python train.py --positions="rope" --init_std_o=0.0503 --schedule="wsd" --final_lr_fraction=0.0 --max_steps=6901
Each number is 128 + 24 x the weight over the matrix's rms, rounded and kept within 0 to 255. Layers, rows and columns count from 0. Numbers have three digits each.

# gate: layer 4 MLP gate, 512x192, rms 0.0581, rows 128-213, columns 0-47
# up: layer 4 MLP up, 512x192, rms 0.0583, rows 128-213, columns 0-47
# down: layer 4 MLP down (transposed), 512x192, rms 0.0579, rows 128-212, columns 0-47
gate128:112126149138113137089151119083172150111141128143119115150110154123130101115115115145132136167128109107121126103159130114117136128135118150108092
up128:084116126131116097074157133111149127095126136139117122128160133166155129090133135182114133142125129103137108132126119122153138129139179162122136
down128:133119106093101171092160101133166134085123111112117121163101122108127124130131149178085127123108108116139159148161129096130120154115168112146163
gate129:141123101138124121149138123108091135148149142095136141183147111134115161100073133133139114147153105154138139098105148125127096173203165154119176
up129:164116128160088130107127082109100152109145136109140168169134135164135132090075126166089101116131120142125078139086160127151102127122124120129159
down129:157141127110142119106162111144173121106153110126135087103116111123116111160134187124142125128092123113127117132135116132138134114110109146137125
gate130:128102127106122119157109149126122107151150135157132112112148088123127107148081106140092103123066094108174144065113127107116104109148153148137105
up130:129116154091157099109123161125139140123127139142164121169112056119157127072108142128116070130101095103158145102189128148111097131133160178138201
down130:114144099132086142148148117126104117137117130081134109124125163125126140150172105143145192130131156121065131176111160107157162122168094119093096
gate131:165116124117150132165119122105132151181138123108149066101142174137124163145124103127096153130093054164121142131160141133139116128160097133120118
up131:152182108123096114119147173139131148166143126111154125091119164163111158150115158141113137131150131150123133117178119129130139115124103153110162
down131:107167098134100098130144134130090101101098131130126136113116104111127126119161180135170151153144160092130130150057085129135146120096137190122112
gate132:133119130079126161095156144126151091137135092108107135169096140113143084095159169164131126079101112155155116115111130133136150138107063145112126
up132:129083172119074097146104156142150161110131173136116143058096112096138135131145076138113157108121121159145075112149126148141143108107131134137141
down132:120138099115130163111135148127149085160138134084113115183095139131123123111167157127128111127092126135147152132095132121128168124125055143124141
gate133:170119116121140132147126098166105142122101157157165174093107128138100151151166157108159132109135142115134130152131115115097103174150117138088152
up133:130088193089143158115079147148115134134163162147157136163138083124179161138078162161161151152137131189144156120110147127047114109108123102117098
down133:127154135109162124161099126074180095125100103164084164090123138133103095171154091117111133135166123132120125135118113135090096195096153172125120
gate134:121184114105092141122078145163136104126131169127142128118175137117157102153100107108091132098105078157066111117099122114157138140152102147147156
up134:086104140121137132148184133136159118160148126165141119141143138135106133086120138115130116124141155100135153148133169090127115152068099113126185
down134:159183110119095136152104092088097066152107121095150126133131128120134142099175121085100108121148103110154120149138144162120084100142114119112122
gate135:119119111163125140191137086102105105085116159117160147135120102116134075142083143139113149098131112105129181030127129087112111115114142123136116
up135:116124136147108150166151159145154148066139077097183140132119072141109084122113083119109107184109133161152127122113139116120100162112159149120103
down135:136123091154110154144136124147090143110112146127153168143134093094149115123105165105085131110144097110149126070104144101190162126123100126109120
gate136:113139104138146147124105132108101117136091155135124109103144111091138141142122188116134087138119130105120125148146126142136114139131096117120135
up136:155115064176056145178101102090107122150130175129122152107136139095116111113182154102112130147134129148106194137122106137120122132104118112135169
down136:112125191110160142080104118133127143154139106150117143146124122120117120115118134125136061138126100158168095136110128128093167100111175144090108
gate137:094155112128114143119111105124099119138091079126162167130106129102135119132127081138106177179153141117156168143146096079148149163148119179118159
up137:123158165123133064081156115120109132120093131127098127123111119113161122168092108113120167141178141152141132156131115119108170155101111144134144
down137:157095137152131132093102162123148144135181182122107092141162121131131084098109137097120104126135151154101094163077148158095147070095154083120126
gate138:113156170138093127129079134143112146118092134103138126139087152114117111136107178144149101096071113136174088147108120097154152119146138154114126
up138:149126106119157129145132155166131107136077107159152099146167115165149133097146104127165155136174167153142157138132151133134128146117103100130157
down138:143148195183108106111115124104092140130122097093179106092085126116106115150117157141151100116125122142151102104107145132128159117121144127096113
gate139:117121143128086121116100132138110104142133126123109130100110143147142128132150098114152158092123137142099154117114086141132133148121083167139129
up139:167100127126129141103142118110118101128149110118132098114102109160104101127172127129107131086139123165131129111139117103122149114117124151154130
down139:134135145108135164118115128142167147097099131134152117140108086125152145150116178143101106139117131121164092136123189126090102114117135081103135
gate140:136100134077148158083086103130168094122108129109137127143117142133129099099136197127141140109114154104152155175120136148131168134081130134136158
up140:128146106135122138139135173083134088131070120110115118102131102089171119114104116134106140107151140133121155134144095123114138142159159105087152
down140:095097159099156155124105094137129102139119129120120162148106147136129116108149161136126147126119120140161162156110094161142153120121122137099119
gate141:140144097132155139144108152138186141175116128144132125076136104149119141127125125144130087132098143116172179099125128123147138095119132109085080
up141:110133129124077110133157110123096119127117143151089170161151121126140119136167114153124168122152076113118106157146153132101143112153137122156117
down141:142146133120145148152139107089142097128120101143134123113120138156121132093128152122146084152123132123192163149132157133087107068127107162180123
gate142:162108144101145184153113110149128136112170136123082113129111132150138157100117141144125120185112139116142108174117110143165094136133114160084148
up142:129127110143119103063146138123121078070110134128129167098167091155132127133136109095165150132123104139126100090097162182129106159121159108158106
down142:144140135140103185125126099145139145079120127126125156100130090112127130119106116119119097188097108114176116160110110164146102141136129105138130
gate143:147123123155116099128105125078133123120106091186107151100110138113127131141126179103145137171122123105124132138125120142125157184120077133156083
up143:137091132164167151135131152132140097126085090164125147113150117118111152098123160146162150136105111121135110158169111163097117094116090131118123
down143:104166122103115123107112149132139161123141132068133131160158142131164112133102113162102124116135166136122128128123115100141138089132176140160133
gate144:115104122142097095112128090122133119117126097128129119095146148143123069117097144120148112142133098141127080117111143093118128099119153116123112
up144:107098125112088145116101139124135136103131123151089103140133095138147145132160086136126099116092120119122157132153181124173095166153126114120091
down144:137143125142124138120148055165133101114126113106130110141158173137111079110143170123128104141166144139140105124123107104092150092125114111143137
gate145:127103125156115127163146116191130151122094114103127122111144101165112154120121116181142109138130139126158113142100123156133140168118175146149105
up145:131152130103157147117158165132123130156163084123108071178137108094141131163102131099108169134110136138087154100121107157131160191146167093187096
down145:115103098148152119138111137146131106109119150115157161116131145149111161123153103136157126131099098140190129167164124141163121144091090156098154
gate146:145129145130141110105089146119127129139145184065090103146144090143128152133151117130095130148127171128138121135107120114108177167064093137135121
up146:125134131173145147109121130131168103137145156130084186154112152095099089138106146159130137103149147094130130133166162144126146129112129121097140
down146:133143169146117123139116119138135151139148182115148138146109124082090085124146116151122138097078145133140148136127138126096144136124170142138123
gate147:094103141143155143073114080177149135148150149099127128116114110094121142109181147121113145130134112150116135142118093127074116109105135069147108
up147:142131139169124135218134127116149177103167163083223094130119123099143137120161107146111110118082081112120132110092156137100154099144199142180159
down147:114139092120162127144141131156113169140119130118051091163119171121154143141128093115151146131111126188113115158176122122144115112165141123156151
gate148:126119106090133114173155154123111153142138105156130112108147111122128132106147133121125142130148157117135158165139143159140111097095170109098103
up148:119127132133154125133093120064122145177108170081145107096117181127148154135143142138173091117102122092081169143135140128137099148146138117146106
down148:186170126096131110142156140149116113162144123159116158128118095147133131091096155144114131096139127179133158140142161143106116107109096141119143
gate149:132119070140082153148164138121146163122112155080153140077157140136097140153137137141159153115172154140076150129177082158179128129064114091137168
up149:099139155144125135128131178120104108129105099127117128111125094158086097091137135160111125129113085108110126138139119095121140145150126190128106
down149:107112093141106129153108116121129148132128148136131118101129112109115155160137112141140141133144127175089158136169075139154146119082094108151143
gate150:170135160110129109154170119111193102105133098101125108111089149168131124168129124099136117120133155097123145142117157155163132111141153099122108
up150:106118123120168200164145126121120144163126093108150103110125125159133175114110122162133138100139138088105113146166083118145183115120162129069116
down150:118135112153136160130113150134134135125160112130121120109126116135108130103101036171124158115108088127092116148153148125127089144158105131134111
gate151:133140137130141141133097126132123128116101145163103098108134134110088076137100122166146150098128147152112138105093070166126151169147159120119140
up151:118143178135098116134099122102106113104100115122150149138117134137130090142097124135138146138143151124080115129125108119120125139144182129140132
down151:160116140128104129099162133127148126152166109109117132139121106136200163109110125089122106148139109151124094150150189101109101113113096144134139
gate152:142144120094145112140100120160112127146111160136161153150133124108145139138128127122102085123122091080144108170068148137148067140125129077104118
up152:167155141137168119177093140126109158126088160131160111123141116090165100165154132100102107151133105083154089163128116156133094103126144112119125
down152:116099158130153186159165138172158099101153101098134121103131155106147154118121114159147164125125122114164152083169070112119175149138074172108117
gate153:147181074138154090127147141147140118137094155141150120154106106119123136157137139149168122143144106142112111136144084142128096135108114160148110
up153:139091182083163151151156134151131133120121109164137115116155161128116096170108140099145120110104123115107177126126119129126100117152131124109132
down153:124160076150138085127134115096140135134139172124158105153099072093124165127134112168116138153148151131110140107115104142147141094116098137125123
gate154:117119095160129149149101101101117158119147162133160144069111070141148119127119118106089147134112129134139151136131159147155115108148104095128125
up154:130154147139152168147137133139111125102180083137124169161153101132154164149163170105132103113160100132124136119166116134147133127126107137092165
down154:171141147096092126110132107113126086155069145151117132147113152146134111088105080187118138139125149150149152113139131115122108126152134160131105
gate155:118118110155105163154103133098081149110110170145128156157112135136127111164114139141136084124148112102112087126155140086098123117122129141141140
up155:091135119096110154145140151143116133173123110126118149188129136140109124109144165161113127138179122140156127092142107142160108112105135129132106
down155:111159132067140082099109122130132096125125097147119097135145127148122143122113117107124132130113151134164130154064135174126085154139131126149085
gate156:169127106134113146098126095137112100146117167201078153121138116104074165059132107178153138119153149151153103136161142114142140142119130122121096
up156:150107113119157124121132100146098090125148098138151124179123122122112156138114127179116157167164179144134127100113151082112088130098164114133113
down156:124124122157120067159095128125122134134145131127123123160101104137164108141113069098156130169084111087074096137105121130115147123122143157119165
gate157:123165122140149140130128146160109176119129094152123064148086152141120119110100129159173105128104134140107129143080107133139097164143144119142082
up157:141127106165131076121151189128114146125154080141119123147121136121141109114111108133151121127140143121105118099111113115153099077142143092141144
down157:142124160082128142145092125121117071139114144104114159141125093150135129121128122088088141108128127123162118129169168138126165104129124127142138
gate158:107125123119097131131148168098120093161130163120080137157122100152134157111155149177138106136155135109159093096165073124142118134101090167105129
up158:099104158130152169092122175123147143170093125102053156103105115138112134138109101151098100151139111155136125203120121138124137106112110119139141
down158:106131111136091155124154168147094122102149146151098154166134138170119117123123161179150116128169160109114088078169078125133102143100128127103124
gate159:132126092123119113168137116111174117137131112131110133112114140084125141115115143147127173132102132141142151129100156150126117142163084139153142
up159:131117176141149178105144134115136129177149119120128122095134138121173172112134147144165146130144109160116118120131084094137167150083106111157141
down159:113168118145117120133110126133088152116109158128134087131121121124080106150160086117076083089133147112129132119111146130119138135117152160107092
gate160:122124157113165106119149077120115179145121130138097112098142114110137135116151102156144156123112113145088113125109094145152095101120155151145125
up160:109096150111112114124131120155115080099152169112141115132136135175079137150132157099119118113166119143131108173146113118156149138151097137117140
down160:112117144146153122118135082135129172156138124131088136102138089170127138121128146134120139126125125169093124092127126140137126073094145131169156
gate161:133176141147095086128111176130124075128155098120093156124118147122160128144136096106138170136139112157158094100139148149149119093153138122144155
up161:125132123104145113133138139165115116143131173157103154124087128118181149126110144138146151125142189152166117118138133140130118131137157160114117
down161:125073104136159157139142104093107164102118122134157114170139115163103160140124145140086067124157125134100161160111086124134145159132113131106108
gate162:104175148137147093127099141140136137098093135149135184127097134128138123128099111088140144132122068126136120123129144130122120134133128145092152
up162:130200158149162130124112117143128135121101135135139128133125125125103107131113118128115132122157113123166148110089133119090132125108122161096131
down162:156081100114083155137158090133140146134157137106142130135148149098131166126119114188122121109092153096112115102141081111125091144103133119166133
gate163:128137088113116147097139108090106175172128147144146171136124202114134094167118157145133160149126146144085153131103130077103125081148120140154187
up163:149101129140161095121123103142122114113116109135114176126110127118142136166134128159110146153171134142129120141111099111054128154128147115122060
down163:118131094175119050139082125121129101123099128126104130187159128117079139158134135099112130158135108110166115123122106138140134061094136123138129
gate164:125143104105127138140148130172157155138117145112109134122107115140172129163133130124141106113156131139149132145104139125146120120127123179161105
up164:148186123087152134149098128152169173149138112109115119123104103112150130117152122107135156116136128165081138120135106094133124135104096126149100
down164:145088147137090104102162136095118117104128140165115116098131130105127121107127127140128149134126117121101140124134154133139099142138153133063116
gate165:125094168105093104142118122125086185107144124123130181121143122106131093190158143167114141140107114146128122158142120076138100086166119124071123
up165:120143096100146142062108139102138108137136116138109102086145097143144141094170093119143150110142142118141151086149143091118122110133118138147110
down165:097120113097112150135104153155101166097149167082085159108156096125134064152181120180140155110087116140093163139136127106157109094162125145120114
gate166:122130144115123109104142142164121170112127113041122128156141128136123132076131128118141063130122067083157163140093169120134085100122113118147120
up166:108139173121100111110140097133155139119140161172101124147136125164126082152161123106077121100117102172138075151130126127129125137162131163145158
down166:136108135121111123168159139132084130101108131052127113119139122139135160081099129093167130175178154109119182166141118144104106106102112142200126
gate167:110156084097191097130148154128150131138175157168128165094137144093131136120111137136144163101153178129142109105070080132121139095124108076120097
up167:146091124154112137144133166122116122120126095143100118111178115118133210181113140093117133105150076154111120150157099135121154117188132153112140
down167:097154094101170119109137131130129131149152175152141152149116160132138119103136114144146129151147173095164118086095116156105113071133117088130115
gate168:132120112095102153147153124153124122138109126135174107098136131112121079132126165092168105138126111111123148114143094137143148146160123113141145
up168:114153132087110175094115097185122111123150117115138152117131133129144100143139152141121128118114135113129104143113132133126161181131130136151138
down168:141153151148143092139110116129143153118136090126124162140130115147136171099095121157093181129122097153149137114132121132123127104108174125131108
gate169:156089130126120172133129126135145105116077155153112139152099108095093127116131149123193155103164078157109122110106129151165129126101140136112131
up169:142137102144077152167118140141123141162151137152127093135182107095109114179122157137169156129175108098109167142100086151165129180121105160120124
down169:137138133124144139089112144148110136131172088146131167179094150120139139118136097119126144137101129106155127103150140156147136103129171081139070
gate170:138114131142192146135105119102141104131119165148150123094111123161133127174127146105109134136135134135133154102150183147097171097109098106110099
up170:172139153134071112105173121138190104087075120154102178162130093093142113129127187108120110160181156147126165099163134169153116157125113138103146
down170:111133154131162142147074129163067145111170099147195103131115148165137144147095124153135112075144098103138106163095156096120151129126144084114113
gate171:119133117125141090136147125113140109069132146125068113096123150098084043133110114149150113164164151134124131153161155141179079177142150097165137
up171:086113170126174151126121151113143094136159148115124141108136142098089168122140134120143119115132134139126139120149139102138076111126131113072105
down171:135111114102130151134084120148095131160107136090133120151142101136169163130153115085148144110120124110083103109109194119110225086126124132151114
gate172:140112129141144166182122110074115166175147106129121134102113140091106142162132118122172154112103129119162130093089074103115102139128140109156125
up172:105112154110176113085168152184135145082120126133106139126143101187126127092119162111126121159139141121106119131156156136114145113094140167116136
down172:122167108133134098109165149131114086088117149124123132113112121183103116120153148135093156134154115098082091154115146136142160135123116137123134
gate173:112114094147117153144150091062087113131105161153105172123105157094107107130088162091125154143121104050125132128115125140183082107131085157132107
up173:120111151126112127097125148130136109131119079132121123136162134154164136160157099149143084115112120144139172133167104119144129125137152109113137
down173:111112099160126146128148103095102092143097130163105178129082158119123132135119136093130151153116105095128150128072144142148122128131103160121113
gate174:111149121146102127128131089138108114122180098147118158137129138120114122118083098101166158119104119088060143102141160103113121161171097114153116
up174:119107172143110105099145149133118082143176155132151153149164105120133141134104152159096141107118147113121178105100113156112148148139144110133096
down174:114122092112139160136123119121168179116079122146139092135142120135135125143147122112134093134158115127150092126084149128158110150116106156103127
gate175:131136094154162153125171145136037106117117114131109103136159125122127108120134146085118107107156123070121141096122080079100178153093119147160133
up175:146116152128133125135126141117139110109101097151158110127147119117153078130120114145100099119103103159135118153145155170151067125170155091103123
down175:138132123141117155175102141109096114118165135114134109118131153131095105148114155134148122062152109155138190165156131138175169168108153130139128
gate176:086070132162211141144161144097122095119146176146112106136141097133119096150114129149113152148127116075136145122120132097121179142112172126131094
up176:127136119137184145142102087139138172122072142129136173086103160113138119076160170165150164108124134123111133105119136189139127140141131134122167
down176:084118145138161108129143171095086096134217153144116106123143076122117130160122139147095103120113123078135139156144121099132171108131128110121092
gate177:136133120109115129110097136112088077156121125123127148134093107126144130114090149188155140148161135118142126088116153157135103085109092129144145
up177:106110140136122127129124118133176125116120179121107095186168097167141164117131184151145131135114155157143153089117138110101150089114076171110156
down177:140184119121125111150142094100127125113136158109115165104121145120118103156139063110099100089102126131126125166129095139088104148146122085136130
gate178:143169140092085114122068147106145129112101163095150106141136162131171115142133153126155121084128162138146118144127100115093127064116170121118126
up178:156163101126133133116136085128122102098108176139138134086112097109147101130095106126152119130131142126093132111115112096133106144142099134130138
down178:073136093157098067098112183130093170154122125097140109116144134122126132150145132164131144103099142149137126131148103122128137078109152091087122
gate179:129138132143091142148083126085084122140170138122143176097125096124122132130136099136121138173130090135099118125107098067147136160096133130115147
up179:106118107077133178146180142119119103125085082116125111109081108087065098099099089135190124143137143111130138098101140124121154183109164123153071
down179:104126166169099103125078098132130126099154125099129183132122179167115140125130143151145154158110107191120125134181087085148144133137137136133174
gate180:125174163124138120112148121180100138121126159133108083145163135124131139116110170134132155117138106122148110137118090120157107178149102192146113
up180:147126143137094122130131141145116143128151140126161085111108123174082168126114128154181147155148121164133090152136137087124086109120109175136124
down180:107114086146140123126084143100146147142118151130142134107112129108141151148133108106116114134101164126107143138100163149092163097157120080128137
gate181:133140071082147088135134124146110164112087132099124172115120159105175104171090094153129110090168131150105134154106153113090126136122126155127134
up181:139131141108118144139135121124152122168120135104115116127097127108109146132164115069145135162115163119153120044063146131149113092107102123152127
down181:113138123109166092111146129162106147104131125142128153105124176121172113165119122168120129114147136162081171178145129133091147153121168142092109
gate182:154095093130135106085060108109105109180088071142135137125139111118136166176142118113143090160137122162130138138110099160137149167175099143125149
up182:147163153120128110096178118146122148111106126126141107122114112099137154159131093124114135109126143159166070090112125132097130164175105157123089
down182:108123164113147173164194125144125127096146159121124141131074139144111131082097162132133146114136083119116118117135148090093128107097124118066125
gate183:123124109137104165120165174125142137184120138169141148135139126157152106161110119148127108131126139096111112156093117110108085160127106095141096
up183:133152116146125105122117123113130113095139114083109094099145119125118136097169137137118101117122126166145135075142140117114154090135117154124166
down183:134150125125129158128156136157118119136107167166121129136122162127159131159124120154151120141101135108141114151119114130112107171133127105136105
gate184:120089142093080153146111091144135123127140081099093107104104160113117128126132140075094118124148073124154115200139150152093136137158105121105131
up184:177158178136100129125121179104157138109141114181168152160142104109076142122144157120176135155107124110069129092096127123089120094149134113111160
down184:119168159144114107148123187138114114134084119182133115143148111076069081123146157121192140129079156128088119072125117134163097093152113091118139
gate185:115109106109137147144124159154099122138126128155100147144144123108116130134180101130131137110119163074138108103102142139070094135081148160102100
up185:115152115099121156138147137157116116097125154151106118116148105090152121116114097140121114144120157136122134134137128132132110093132134137092114
down185:121085115140136097111131128123108169143157108096122122143130107158093142130142121079158131135107109102114114115110106128093103154111127152107084
gate186:123134098097129157159122135129119148156121104117110156119153184158114125204110150158105113136183099146096150103138121142117123092117131109161142
up186:112121126103208124153119138147130121153142159122110128122148129172150132163130143131137091127125117109122167138162128140117174103135131147142096
down186:131135153119070137087125078119147133125095083129142130130155081136108085112134097146090143102137143126122145160119165107129120164127106095115129
gate187:164123109130194142170124108151149108142103135154145133117155127169118128195109127070148134127079121104161183117167133147089141120154105155099150
up187:145115155102117153156157104140097122087116082140087129138143160136081120124139118129118132132143114100120096136123120126166086130113074096128149
down187:142079091143151121174102141140156104168088095104132124071129111123145161105165122122147120168111126161152176110156128141103158140093108133123140
gate188:147106115116144131157099132084135157167111135124110097105149176098128178130118099139111107151140136135154132180163135098099150108172149169077141
up188:156091146149133106155133136135101161137098110161114121100118174101131125112115122169128143131136172140108096124146123111137122077128127116127151
down188:108156155119107117115154108174104100103162116105139163148121085137133084125149133150146123110119106143095115095111099134147114158091092091139110
gate189:148137102154113128120124090089142106136120126152151139136140101124158108121138102167118178097137103136077115139105140124163134143114129109139125
up189:140116115151187127148132139126153143104128144133112152141117119130120141143152128148145144121145175123130156113106140135147154147135171114165119
down189:159136179114101112085094133133133130136149118127105120143117146107100120138092156102148111131105115122131088094156107127148085099130112157084133
gate190:177138098117117095149146114156149152142141132135121161112137138117119141129186145142143143105148092169111114137129143114100157134141152100107119
up190:109115160114152159134142090130138114151136150142113091132122132156123139088136105137143129147114161142111106152154092090118124127121131145159134
down190:128111153152150112132099125099136169143103089111066142111173128122126068129140119143126091120155104147109136112129129128121121117136124138095100
gate191:095131101091097139102124135148106104139115119107148141086096156101148123127086145156120127145185110126145137127146117139122132107094136088116123
up191:127097108151101095126116102152139090113141105140155121085191086112112103116127074136139144118114142110143101156130146139152095127121089095081121
down191:130152116102092128091134151149111114108135123091146131080136139114093087129124114190141157122142074139172155150137094168139124149088102061142123
gate192:115162119087069096111119100101096157142159159096125141143133141101120151145138111126094106144141121171129140157152123106165082114148114107109097
up192:098105088107121081150128130110080155087129132106156129133171188129148121127106119127174077152106144106118169129125115135157088111118137167129125
down192:101124129092071108141126134103065139113164152087110140134136151113126141155135142134131081149124167153127177163125097114186093110146107152162105
gate193:135136140097099159152141118132168133095165129124114132148139122101122117079123116141171119114144141122129115150124155125114115132082138126147088
up193:150146176181129075132193128165124123136104135090098112094137138185094150134136125098137128103135131151135132116154146173160094112114119101189135
down193:112129139101111153135091125098127115131145118165161140134125102110130121111130152143121134139157176144098146143147085101148141107169123176120121
gate194:099115138115101156148108162131170113138126117098126090137152136141140115123116135101096150103127102130145142088149150098150167102133137102154108
up194:133124159139177139154117126117139093181121136127124120157095161085125117102096168130117114097143119119102164141136103126143150171094138122158093
down194:109133120167170147117088106127160131086134070118117126128140128125118103154143062124141130124132113115115090149101136113115098116156148125075172
gate195:149133105086103113122113141121119139125125146142123180127097088101123148150127113140113129117128122136144115129152152153112133180132114126145122
up195:082123105092092120124171164127112121114125127126148185121127147136062126123137145155087154130155103144145153116144187126122128149131104139103146
down195:134111144137111126136138117125141108130142147134143065146136142109121087126097139109159110159113136103115170108152150118120116123075159132132118
gate196:106132121129114185127092086097102118110159147148102121142152170136092147144142162156101103134122123147134175125114107120082100117115121131140137
up196:120095102105169126097102149103102141117129161155122139168111152147107159175117090133078163135184156149106141154156171153101114086091114101109139
down196:168177129127120128163169114096126122103157127106144124145125095162147152148169127105177130111117129087200086108122139116160129143188123125118124
gate197:128109119161158118109097112142073133132118132136160115146156116126172110134165128133122113109106141167106155107116150094079091142153126129132121
up197:086162125126142125142139148145127144139127117096192121137166081113207096140132127115122138144112154144152098119103098103122098124171157170108178
down197:130133147113103141131161126112145124110174136144085143110095157109059150112098117148114130131165113125130127156157135133144139126087093061142084
gate198:118128130110132125111169126115113174174158140117102192088133144142161100165162120127153154145145124142132143127151070130110126100144122166133111
up198:092090109114127157161136109162157117142114064105158107151147125170149115137098141164100101144118157124124116113144145120134150141111122130112124
down198:182159115134124108116146127153139091196107140154145099132102147102092142136136108146097115095109109101126122142102149146133133121115164059158158
gate199:075121109128130129178161159097121146142151088100093130098127139097122114132089164119117122083110133144126112123106092107116105153168137131156125
up199:136131097131101091100125074158131109115156126153160148132140105145146141131133069155160165154115110129131167130172136188118133070123139156103121
down199:100125130133115136146156166131121142106135129094094120121117140082113124119087166090091147081129139149128093156101102110124133193158117111175150
gate200:103140119159093096134136129075137152138097118140186179100132148139123142136088122143136111136158115127115162128149126158127164098090144122125120
up200:123153157179148121164130125088132164136122124152151114113146136131073124084121111124135148111148068156129145124115132153127110114136175146104121
down200:138127108107128144055150125142137074123152159142115091139115131104174133142139123143138154144139163106161119116143115108127116140130100136141146
gate201:109126172148114156116158153090114117103127128108137135110161130134136118155093173146120114118173164080108205119137127082137147124103115144086091
up201:112098104102115105120117114114135153141133138130132134092084114132152115139171135136153170123132130136146083171140112148145125134179115108119150
down201:118151158148122183133096127136161121114131162139169140131188171124115124149104159135125108099172145133126163094117168081123117126093121125091124
gate202:147160128151139134141133115128124120107142117104136105151146130122125159094123149102121143140135109152114137133150138135116110111121104149119138
up202:097123120135120105105122114122107071123121126138099119109156111132089100113088141141121071147139129153108142120153107130094102128112127138133132
down202:128131111116144171144138149165167146116118109149104134140107122129148134151150111105135138114146123084139093104109143142150157156111143099164129
gate203:110094116160109140146150134127104100108153140130118157143117091127177103178177116137112138163154126133109085120128110155143124143137140153141081
up203:102159091130138093113147129116128109117146102148133138131106154186171180140117100119107163142121088127117106142141096117139157117133113165106137
down203:147107148121159105146066152173144146106128120156152117108112164101123116089121131116172097111140137146156131132153149105147119105109152082113159
gate204:102152138167115105073144115158152093143081180107106115139137098129150121114080083140141111177146116094165135177141183111139104137162144132140154
up204:112073163106147105115167120121126069109104164128154112162147128109090114116151081150159136110181112089113114163112127097112107122139137119112113
down204:118119120099106083186177143156103156100120115142124140097105134138094116118127113096113104136140121126126102159107155115127157155121164115118097
gate205:103109144108130133161120126152098096123138136152108117172166117132129094167138121113130123103145150107113118131111108124139156136152112135109133
up205:122146138132126099096124109120152126107120120116130130129108138144166120134092126156152148132144106146117153119129144149099140099094153140140093
down205:127123108103103105117103144162111127119130103114120111187148144160118089141162098133147121138139151129115170127088128142128147154109124127138151
gate206:088126076141122143089116126116166105100125142172156143156121125126076094094093149142093148094123119155183173139120123115189153144100135133113107
up206:160120130132155120117116140156154119106113135138115158092117143156127098122152139125132173113133138156092115141133158147134090148149165154137089
down206:099113095140121141135168064169128130138120123163180123180120130117086167109112135136079113103117124156155152091106125130159158132124104103124096
gate207:132137117102163089090106097147122107097092137198156124139155132136129110102084123099124116117176130110120138124138129115174140123146115116130113
up207:128155111145093121133151145113144121104129152088125121155133101126145100128164103168132094115138131129148111129091113133120159103123153140161111
down207:152121153130131092065091135117120103116093096116188106108115147174132128141099135111150148146148123133145122137178155133132162152148127121139107
gate208:125131181158181168105111081100176093105077102139171135139119127182106130147155164125159138141178143128107102169129161088146119128084172137086171
up208:115089096105105158165121154119108163082149137140123107102105127086133121180122123106109073126139154120128152102155095153111111098138100128132105
down208:142174174117164142085112088097180074120094113140141160125108098193118163108159121134153102128143172116147126133140157122159161151081148132101162
gate209:096124108145147121135133144141113136110156097157114166081150161116148120116145169105089151147139164139122083128125122118111100129161121129141136
up209:125171118172146124105096094150147130170126112158109077114164159101176142075177119113129127155177164141115155162115136145065112118126175104130151
down209:164097154089122119136136105082123116132112143117126100147115123142083136148127086173158138130102111155177151124145101133164167107105125134163099
gate210:138163119123109127102120143165130088148106108117128137123145153091111142153096110072136138141140115126156139123141113144132122116127122134097112
up210:123129125094111143151114129123151158109113102117134114156146162121116128145132094121118165130115109091113155127092122165118140138147085121111138
down210:131138124099124173142100130132110076119121136129139061145151158108133118146097072086118146120112090113146129162109151162144128095151137126120133
gate211:108123096134117105128176156125104133115117101128113114133170167125139133117129139130113136116111120106171119128094153122124177150143118119149134
up211:158150145149126106118110143126095154118133092125094148109133139111113120115136152178164120143118114164135070149127137129113146144152122140165145
down211:110139120121146177130123133135149101099109151124159103101140098114114131137120104114080147126113152133120165125140158111189104119138132128120109
gate212:143125135115155091141121170148150139148132129140153138075112157098090090122125113149097107108139135115120165126146151166123161136149092143147137
up212:124144120118118127096118153134127157135120150146102109162094130123120103126116090140106144091130151161146157119093171120108173115134095116183132
down212:121117136130144156183156117106117080102114075138115106097126118190143134128168128112129129117127140119144120127138118125157135126126141117114153
gate213:147109130078176159140113125094153146144136096172166154138097144113093111130080117130120094108129126134126158166129149127124053202117147114085130
up213:126127090116127086134087108104106122100112110153146105149144111144114116129080116148148133167149144146127162092096111125094128095135141140152115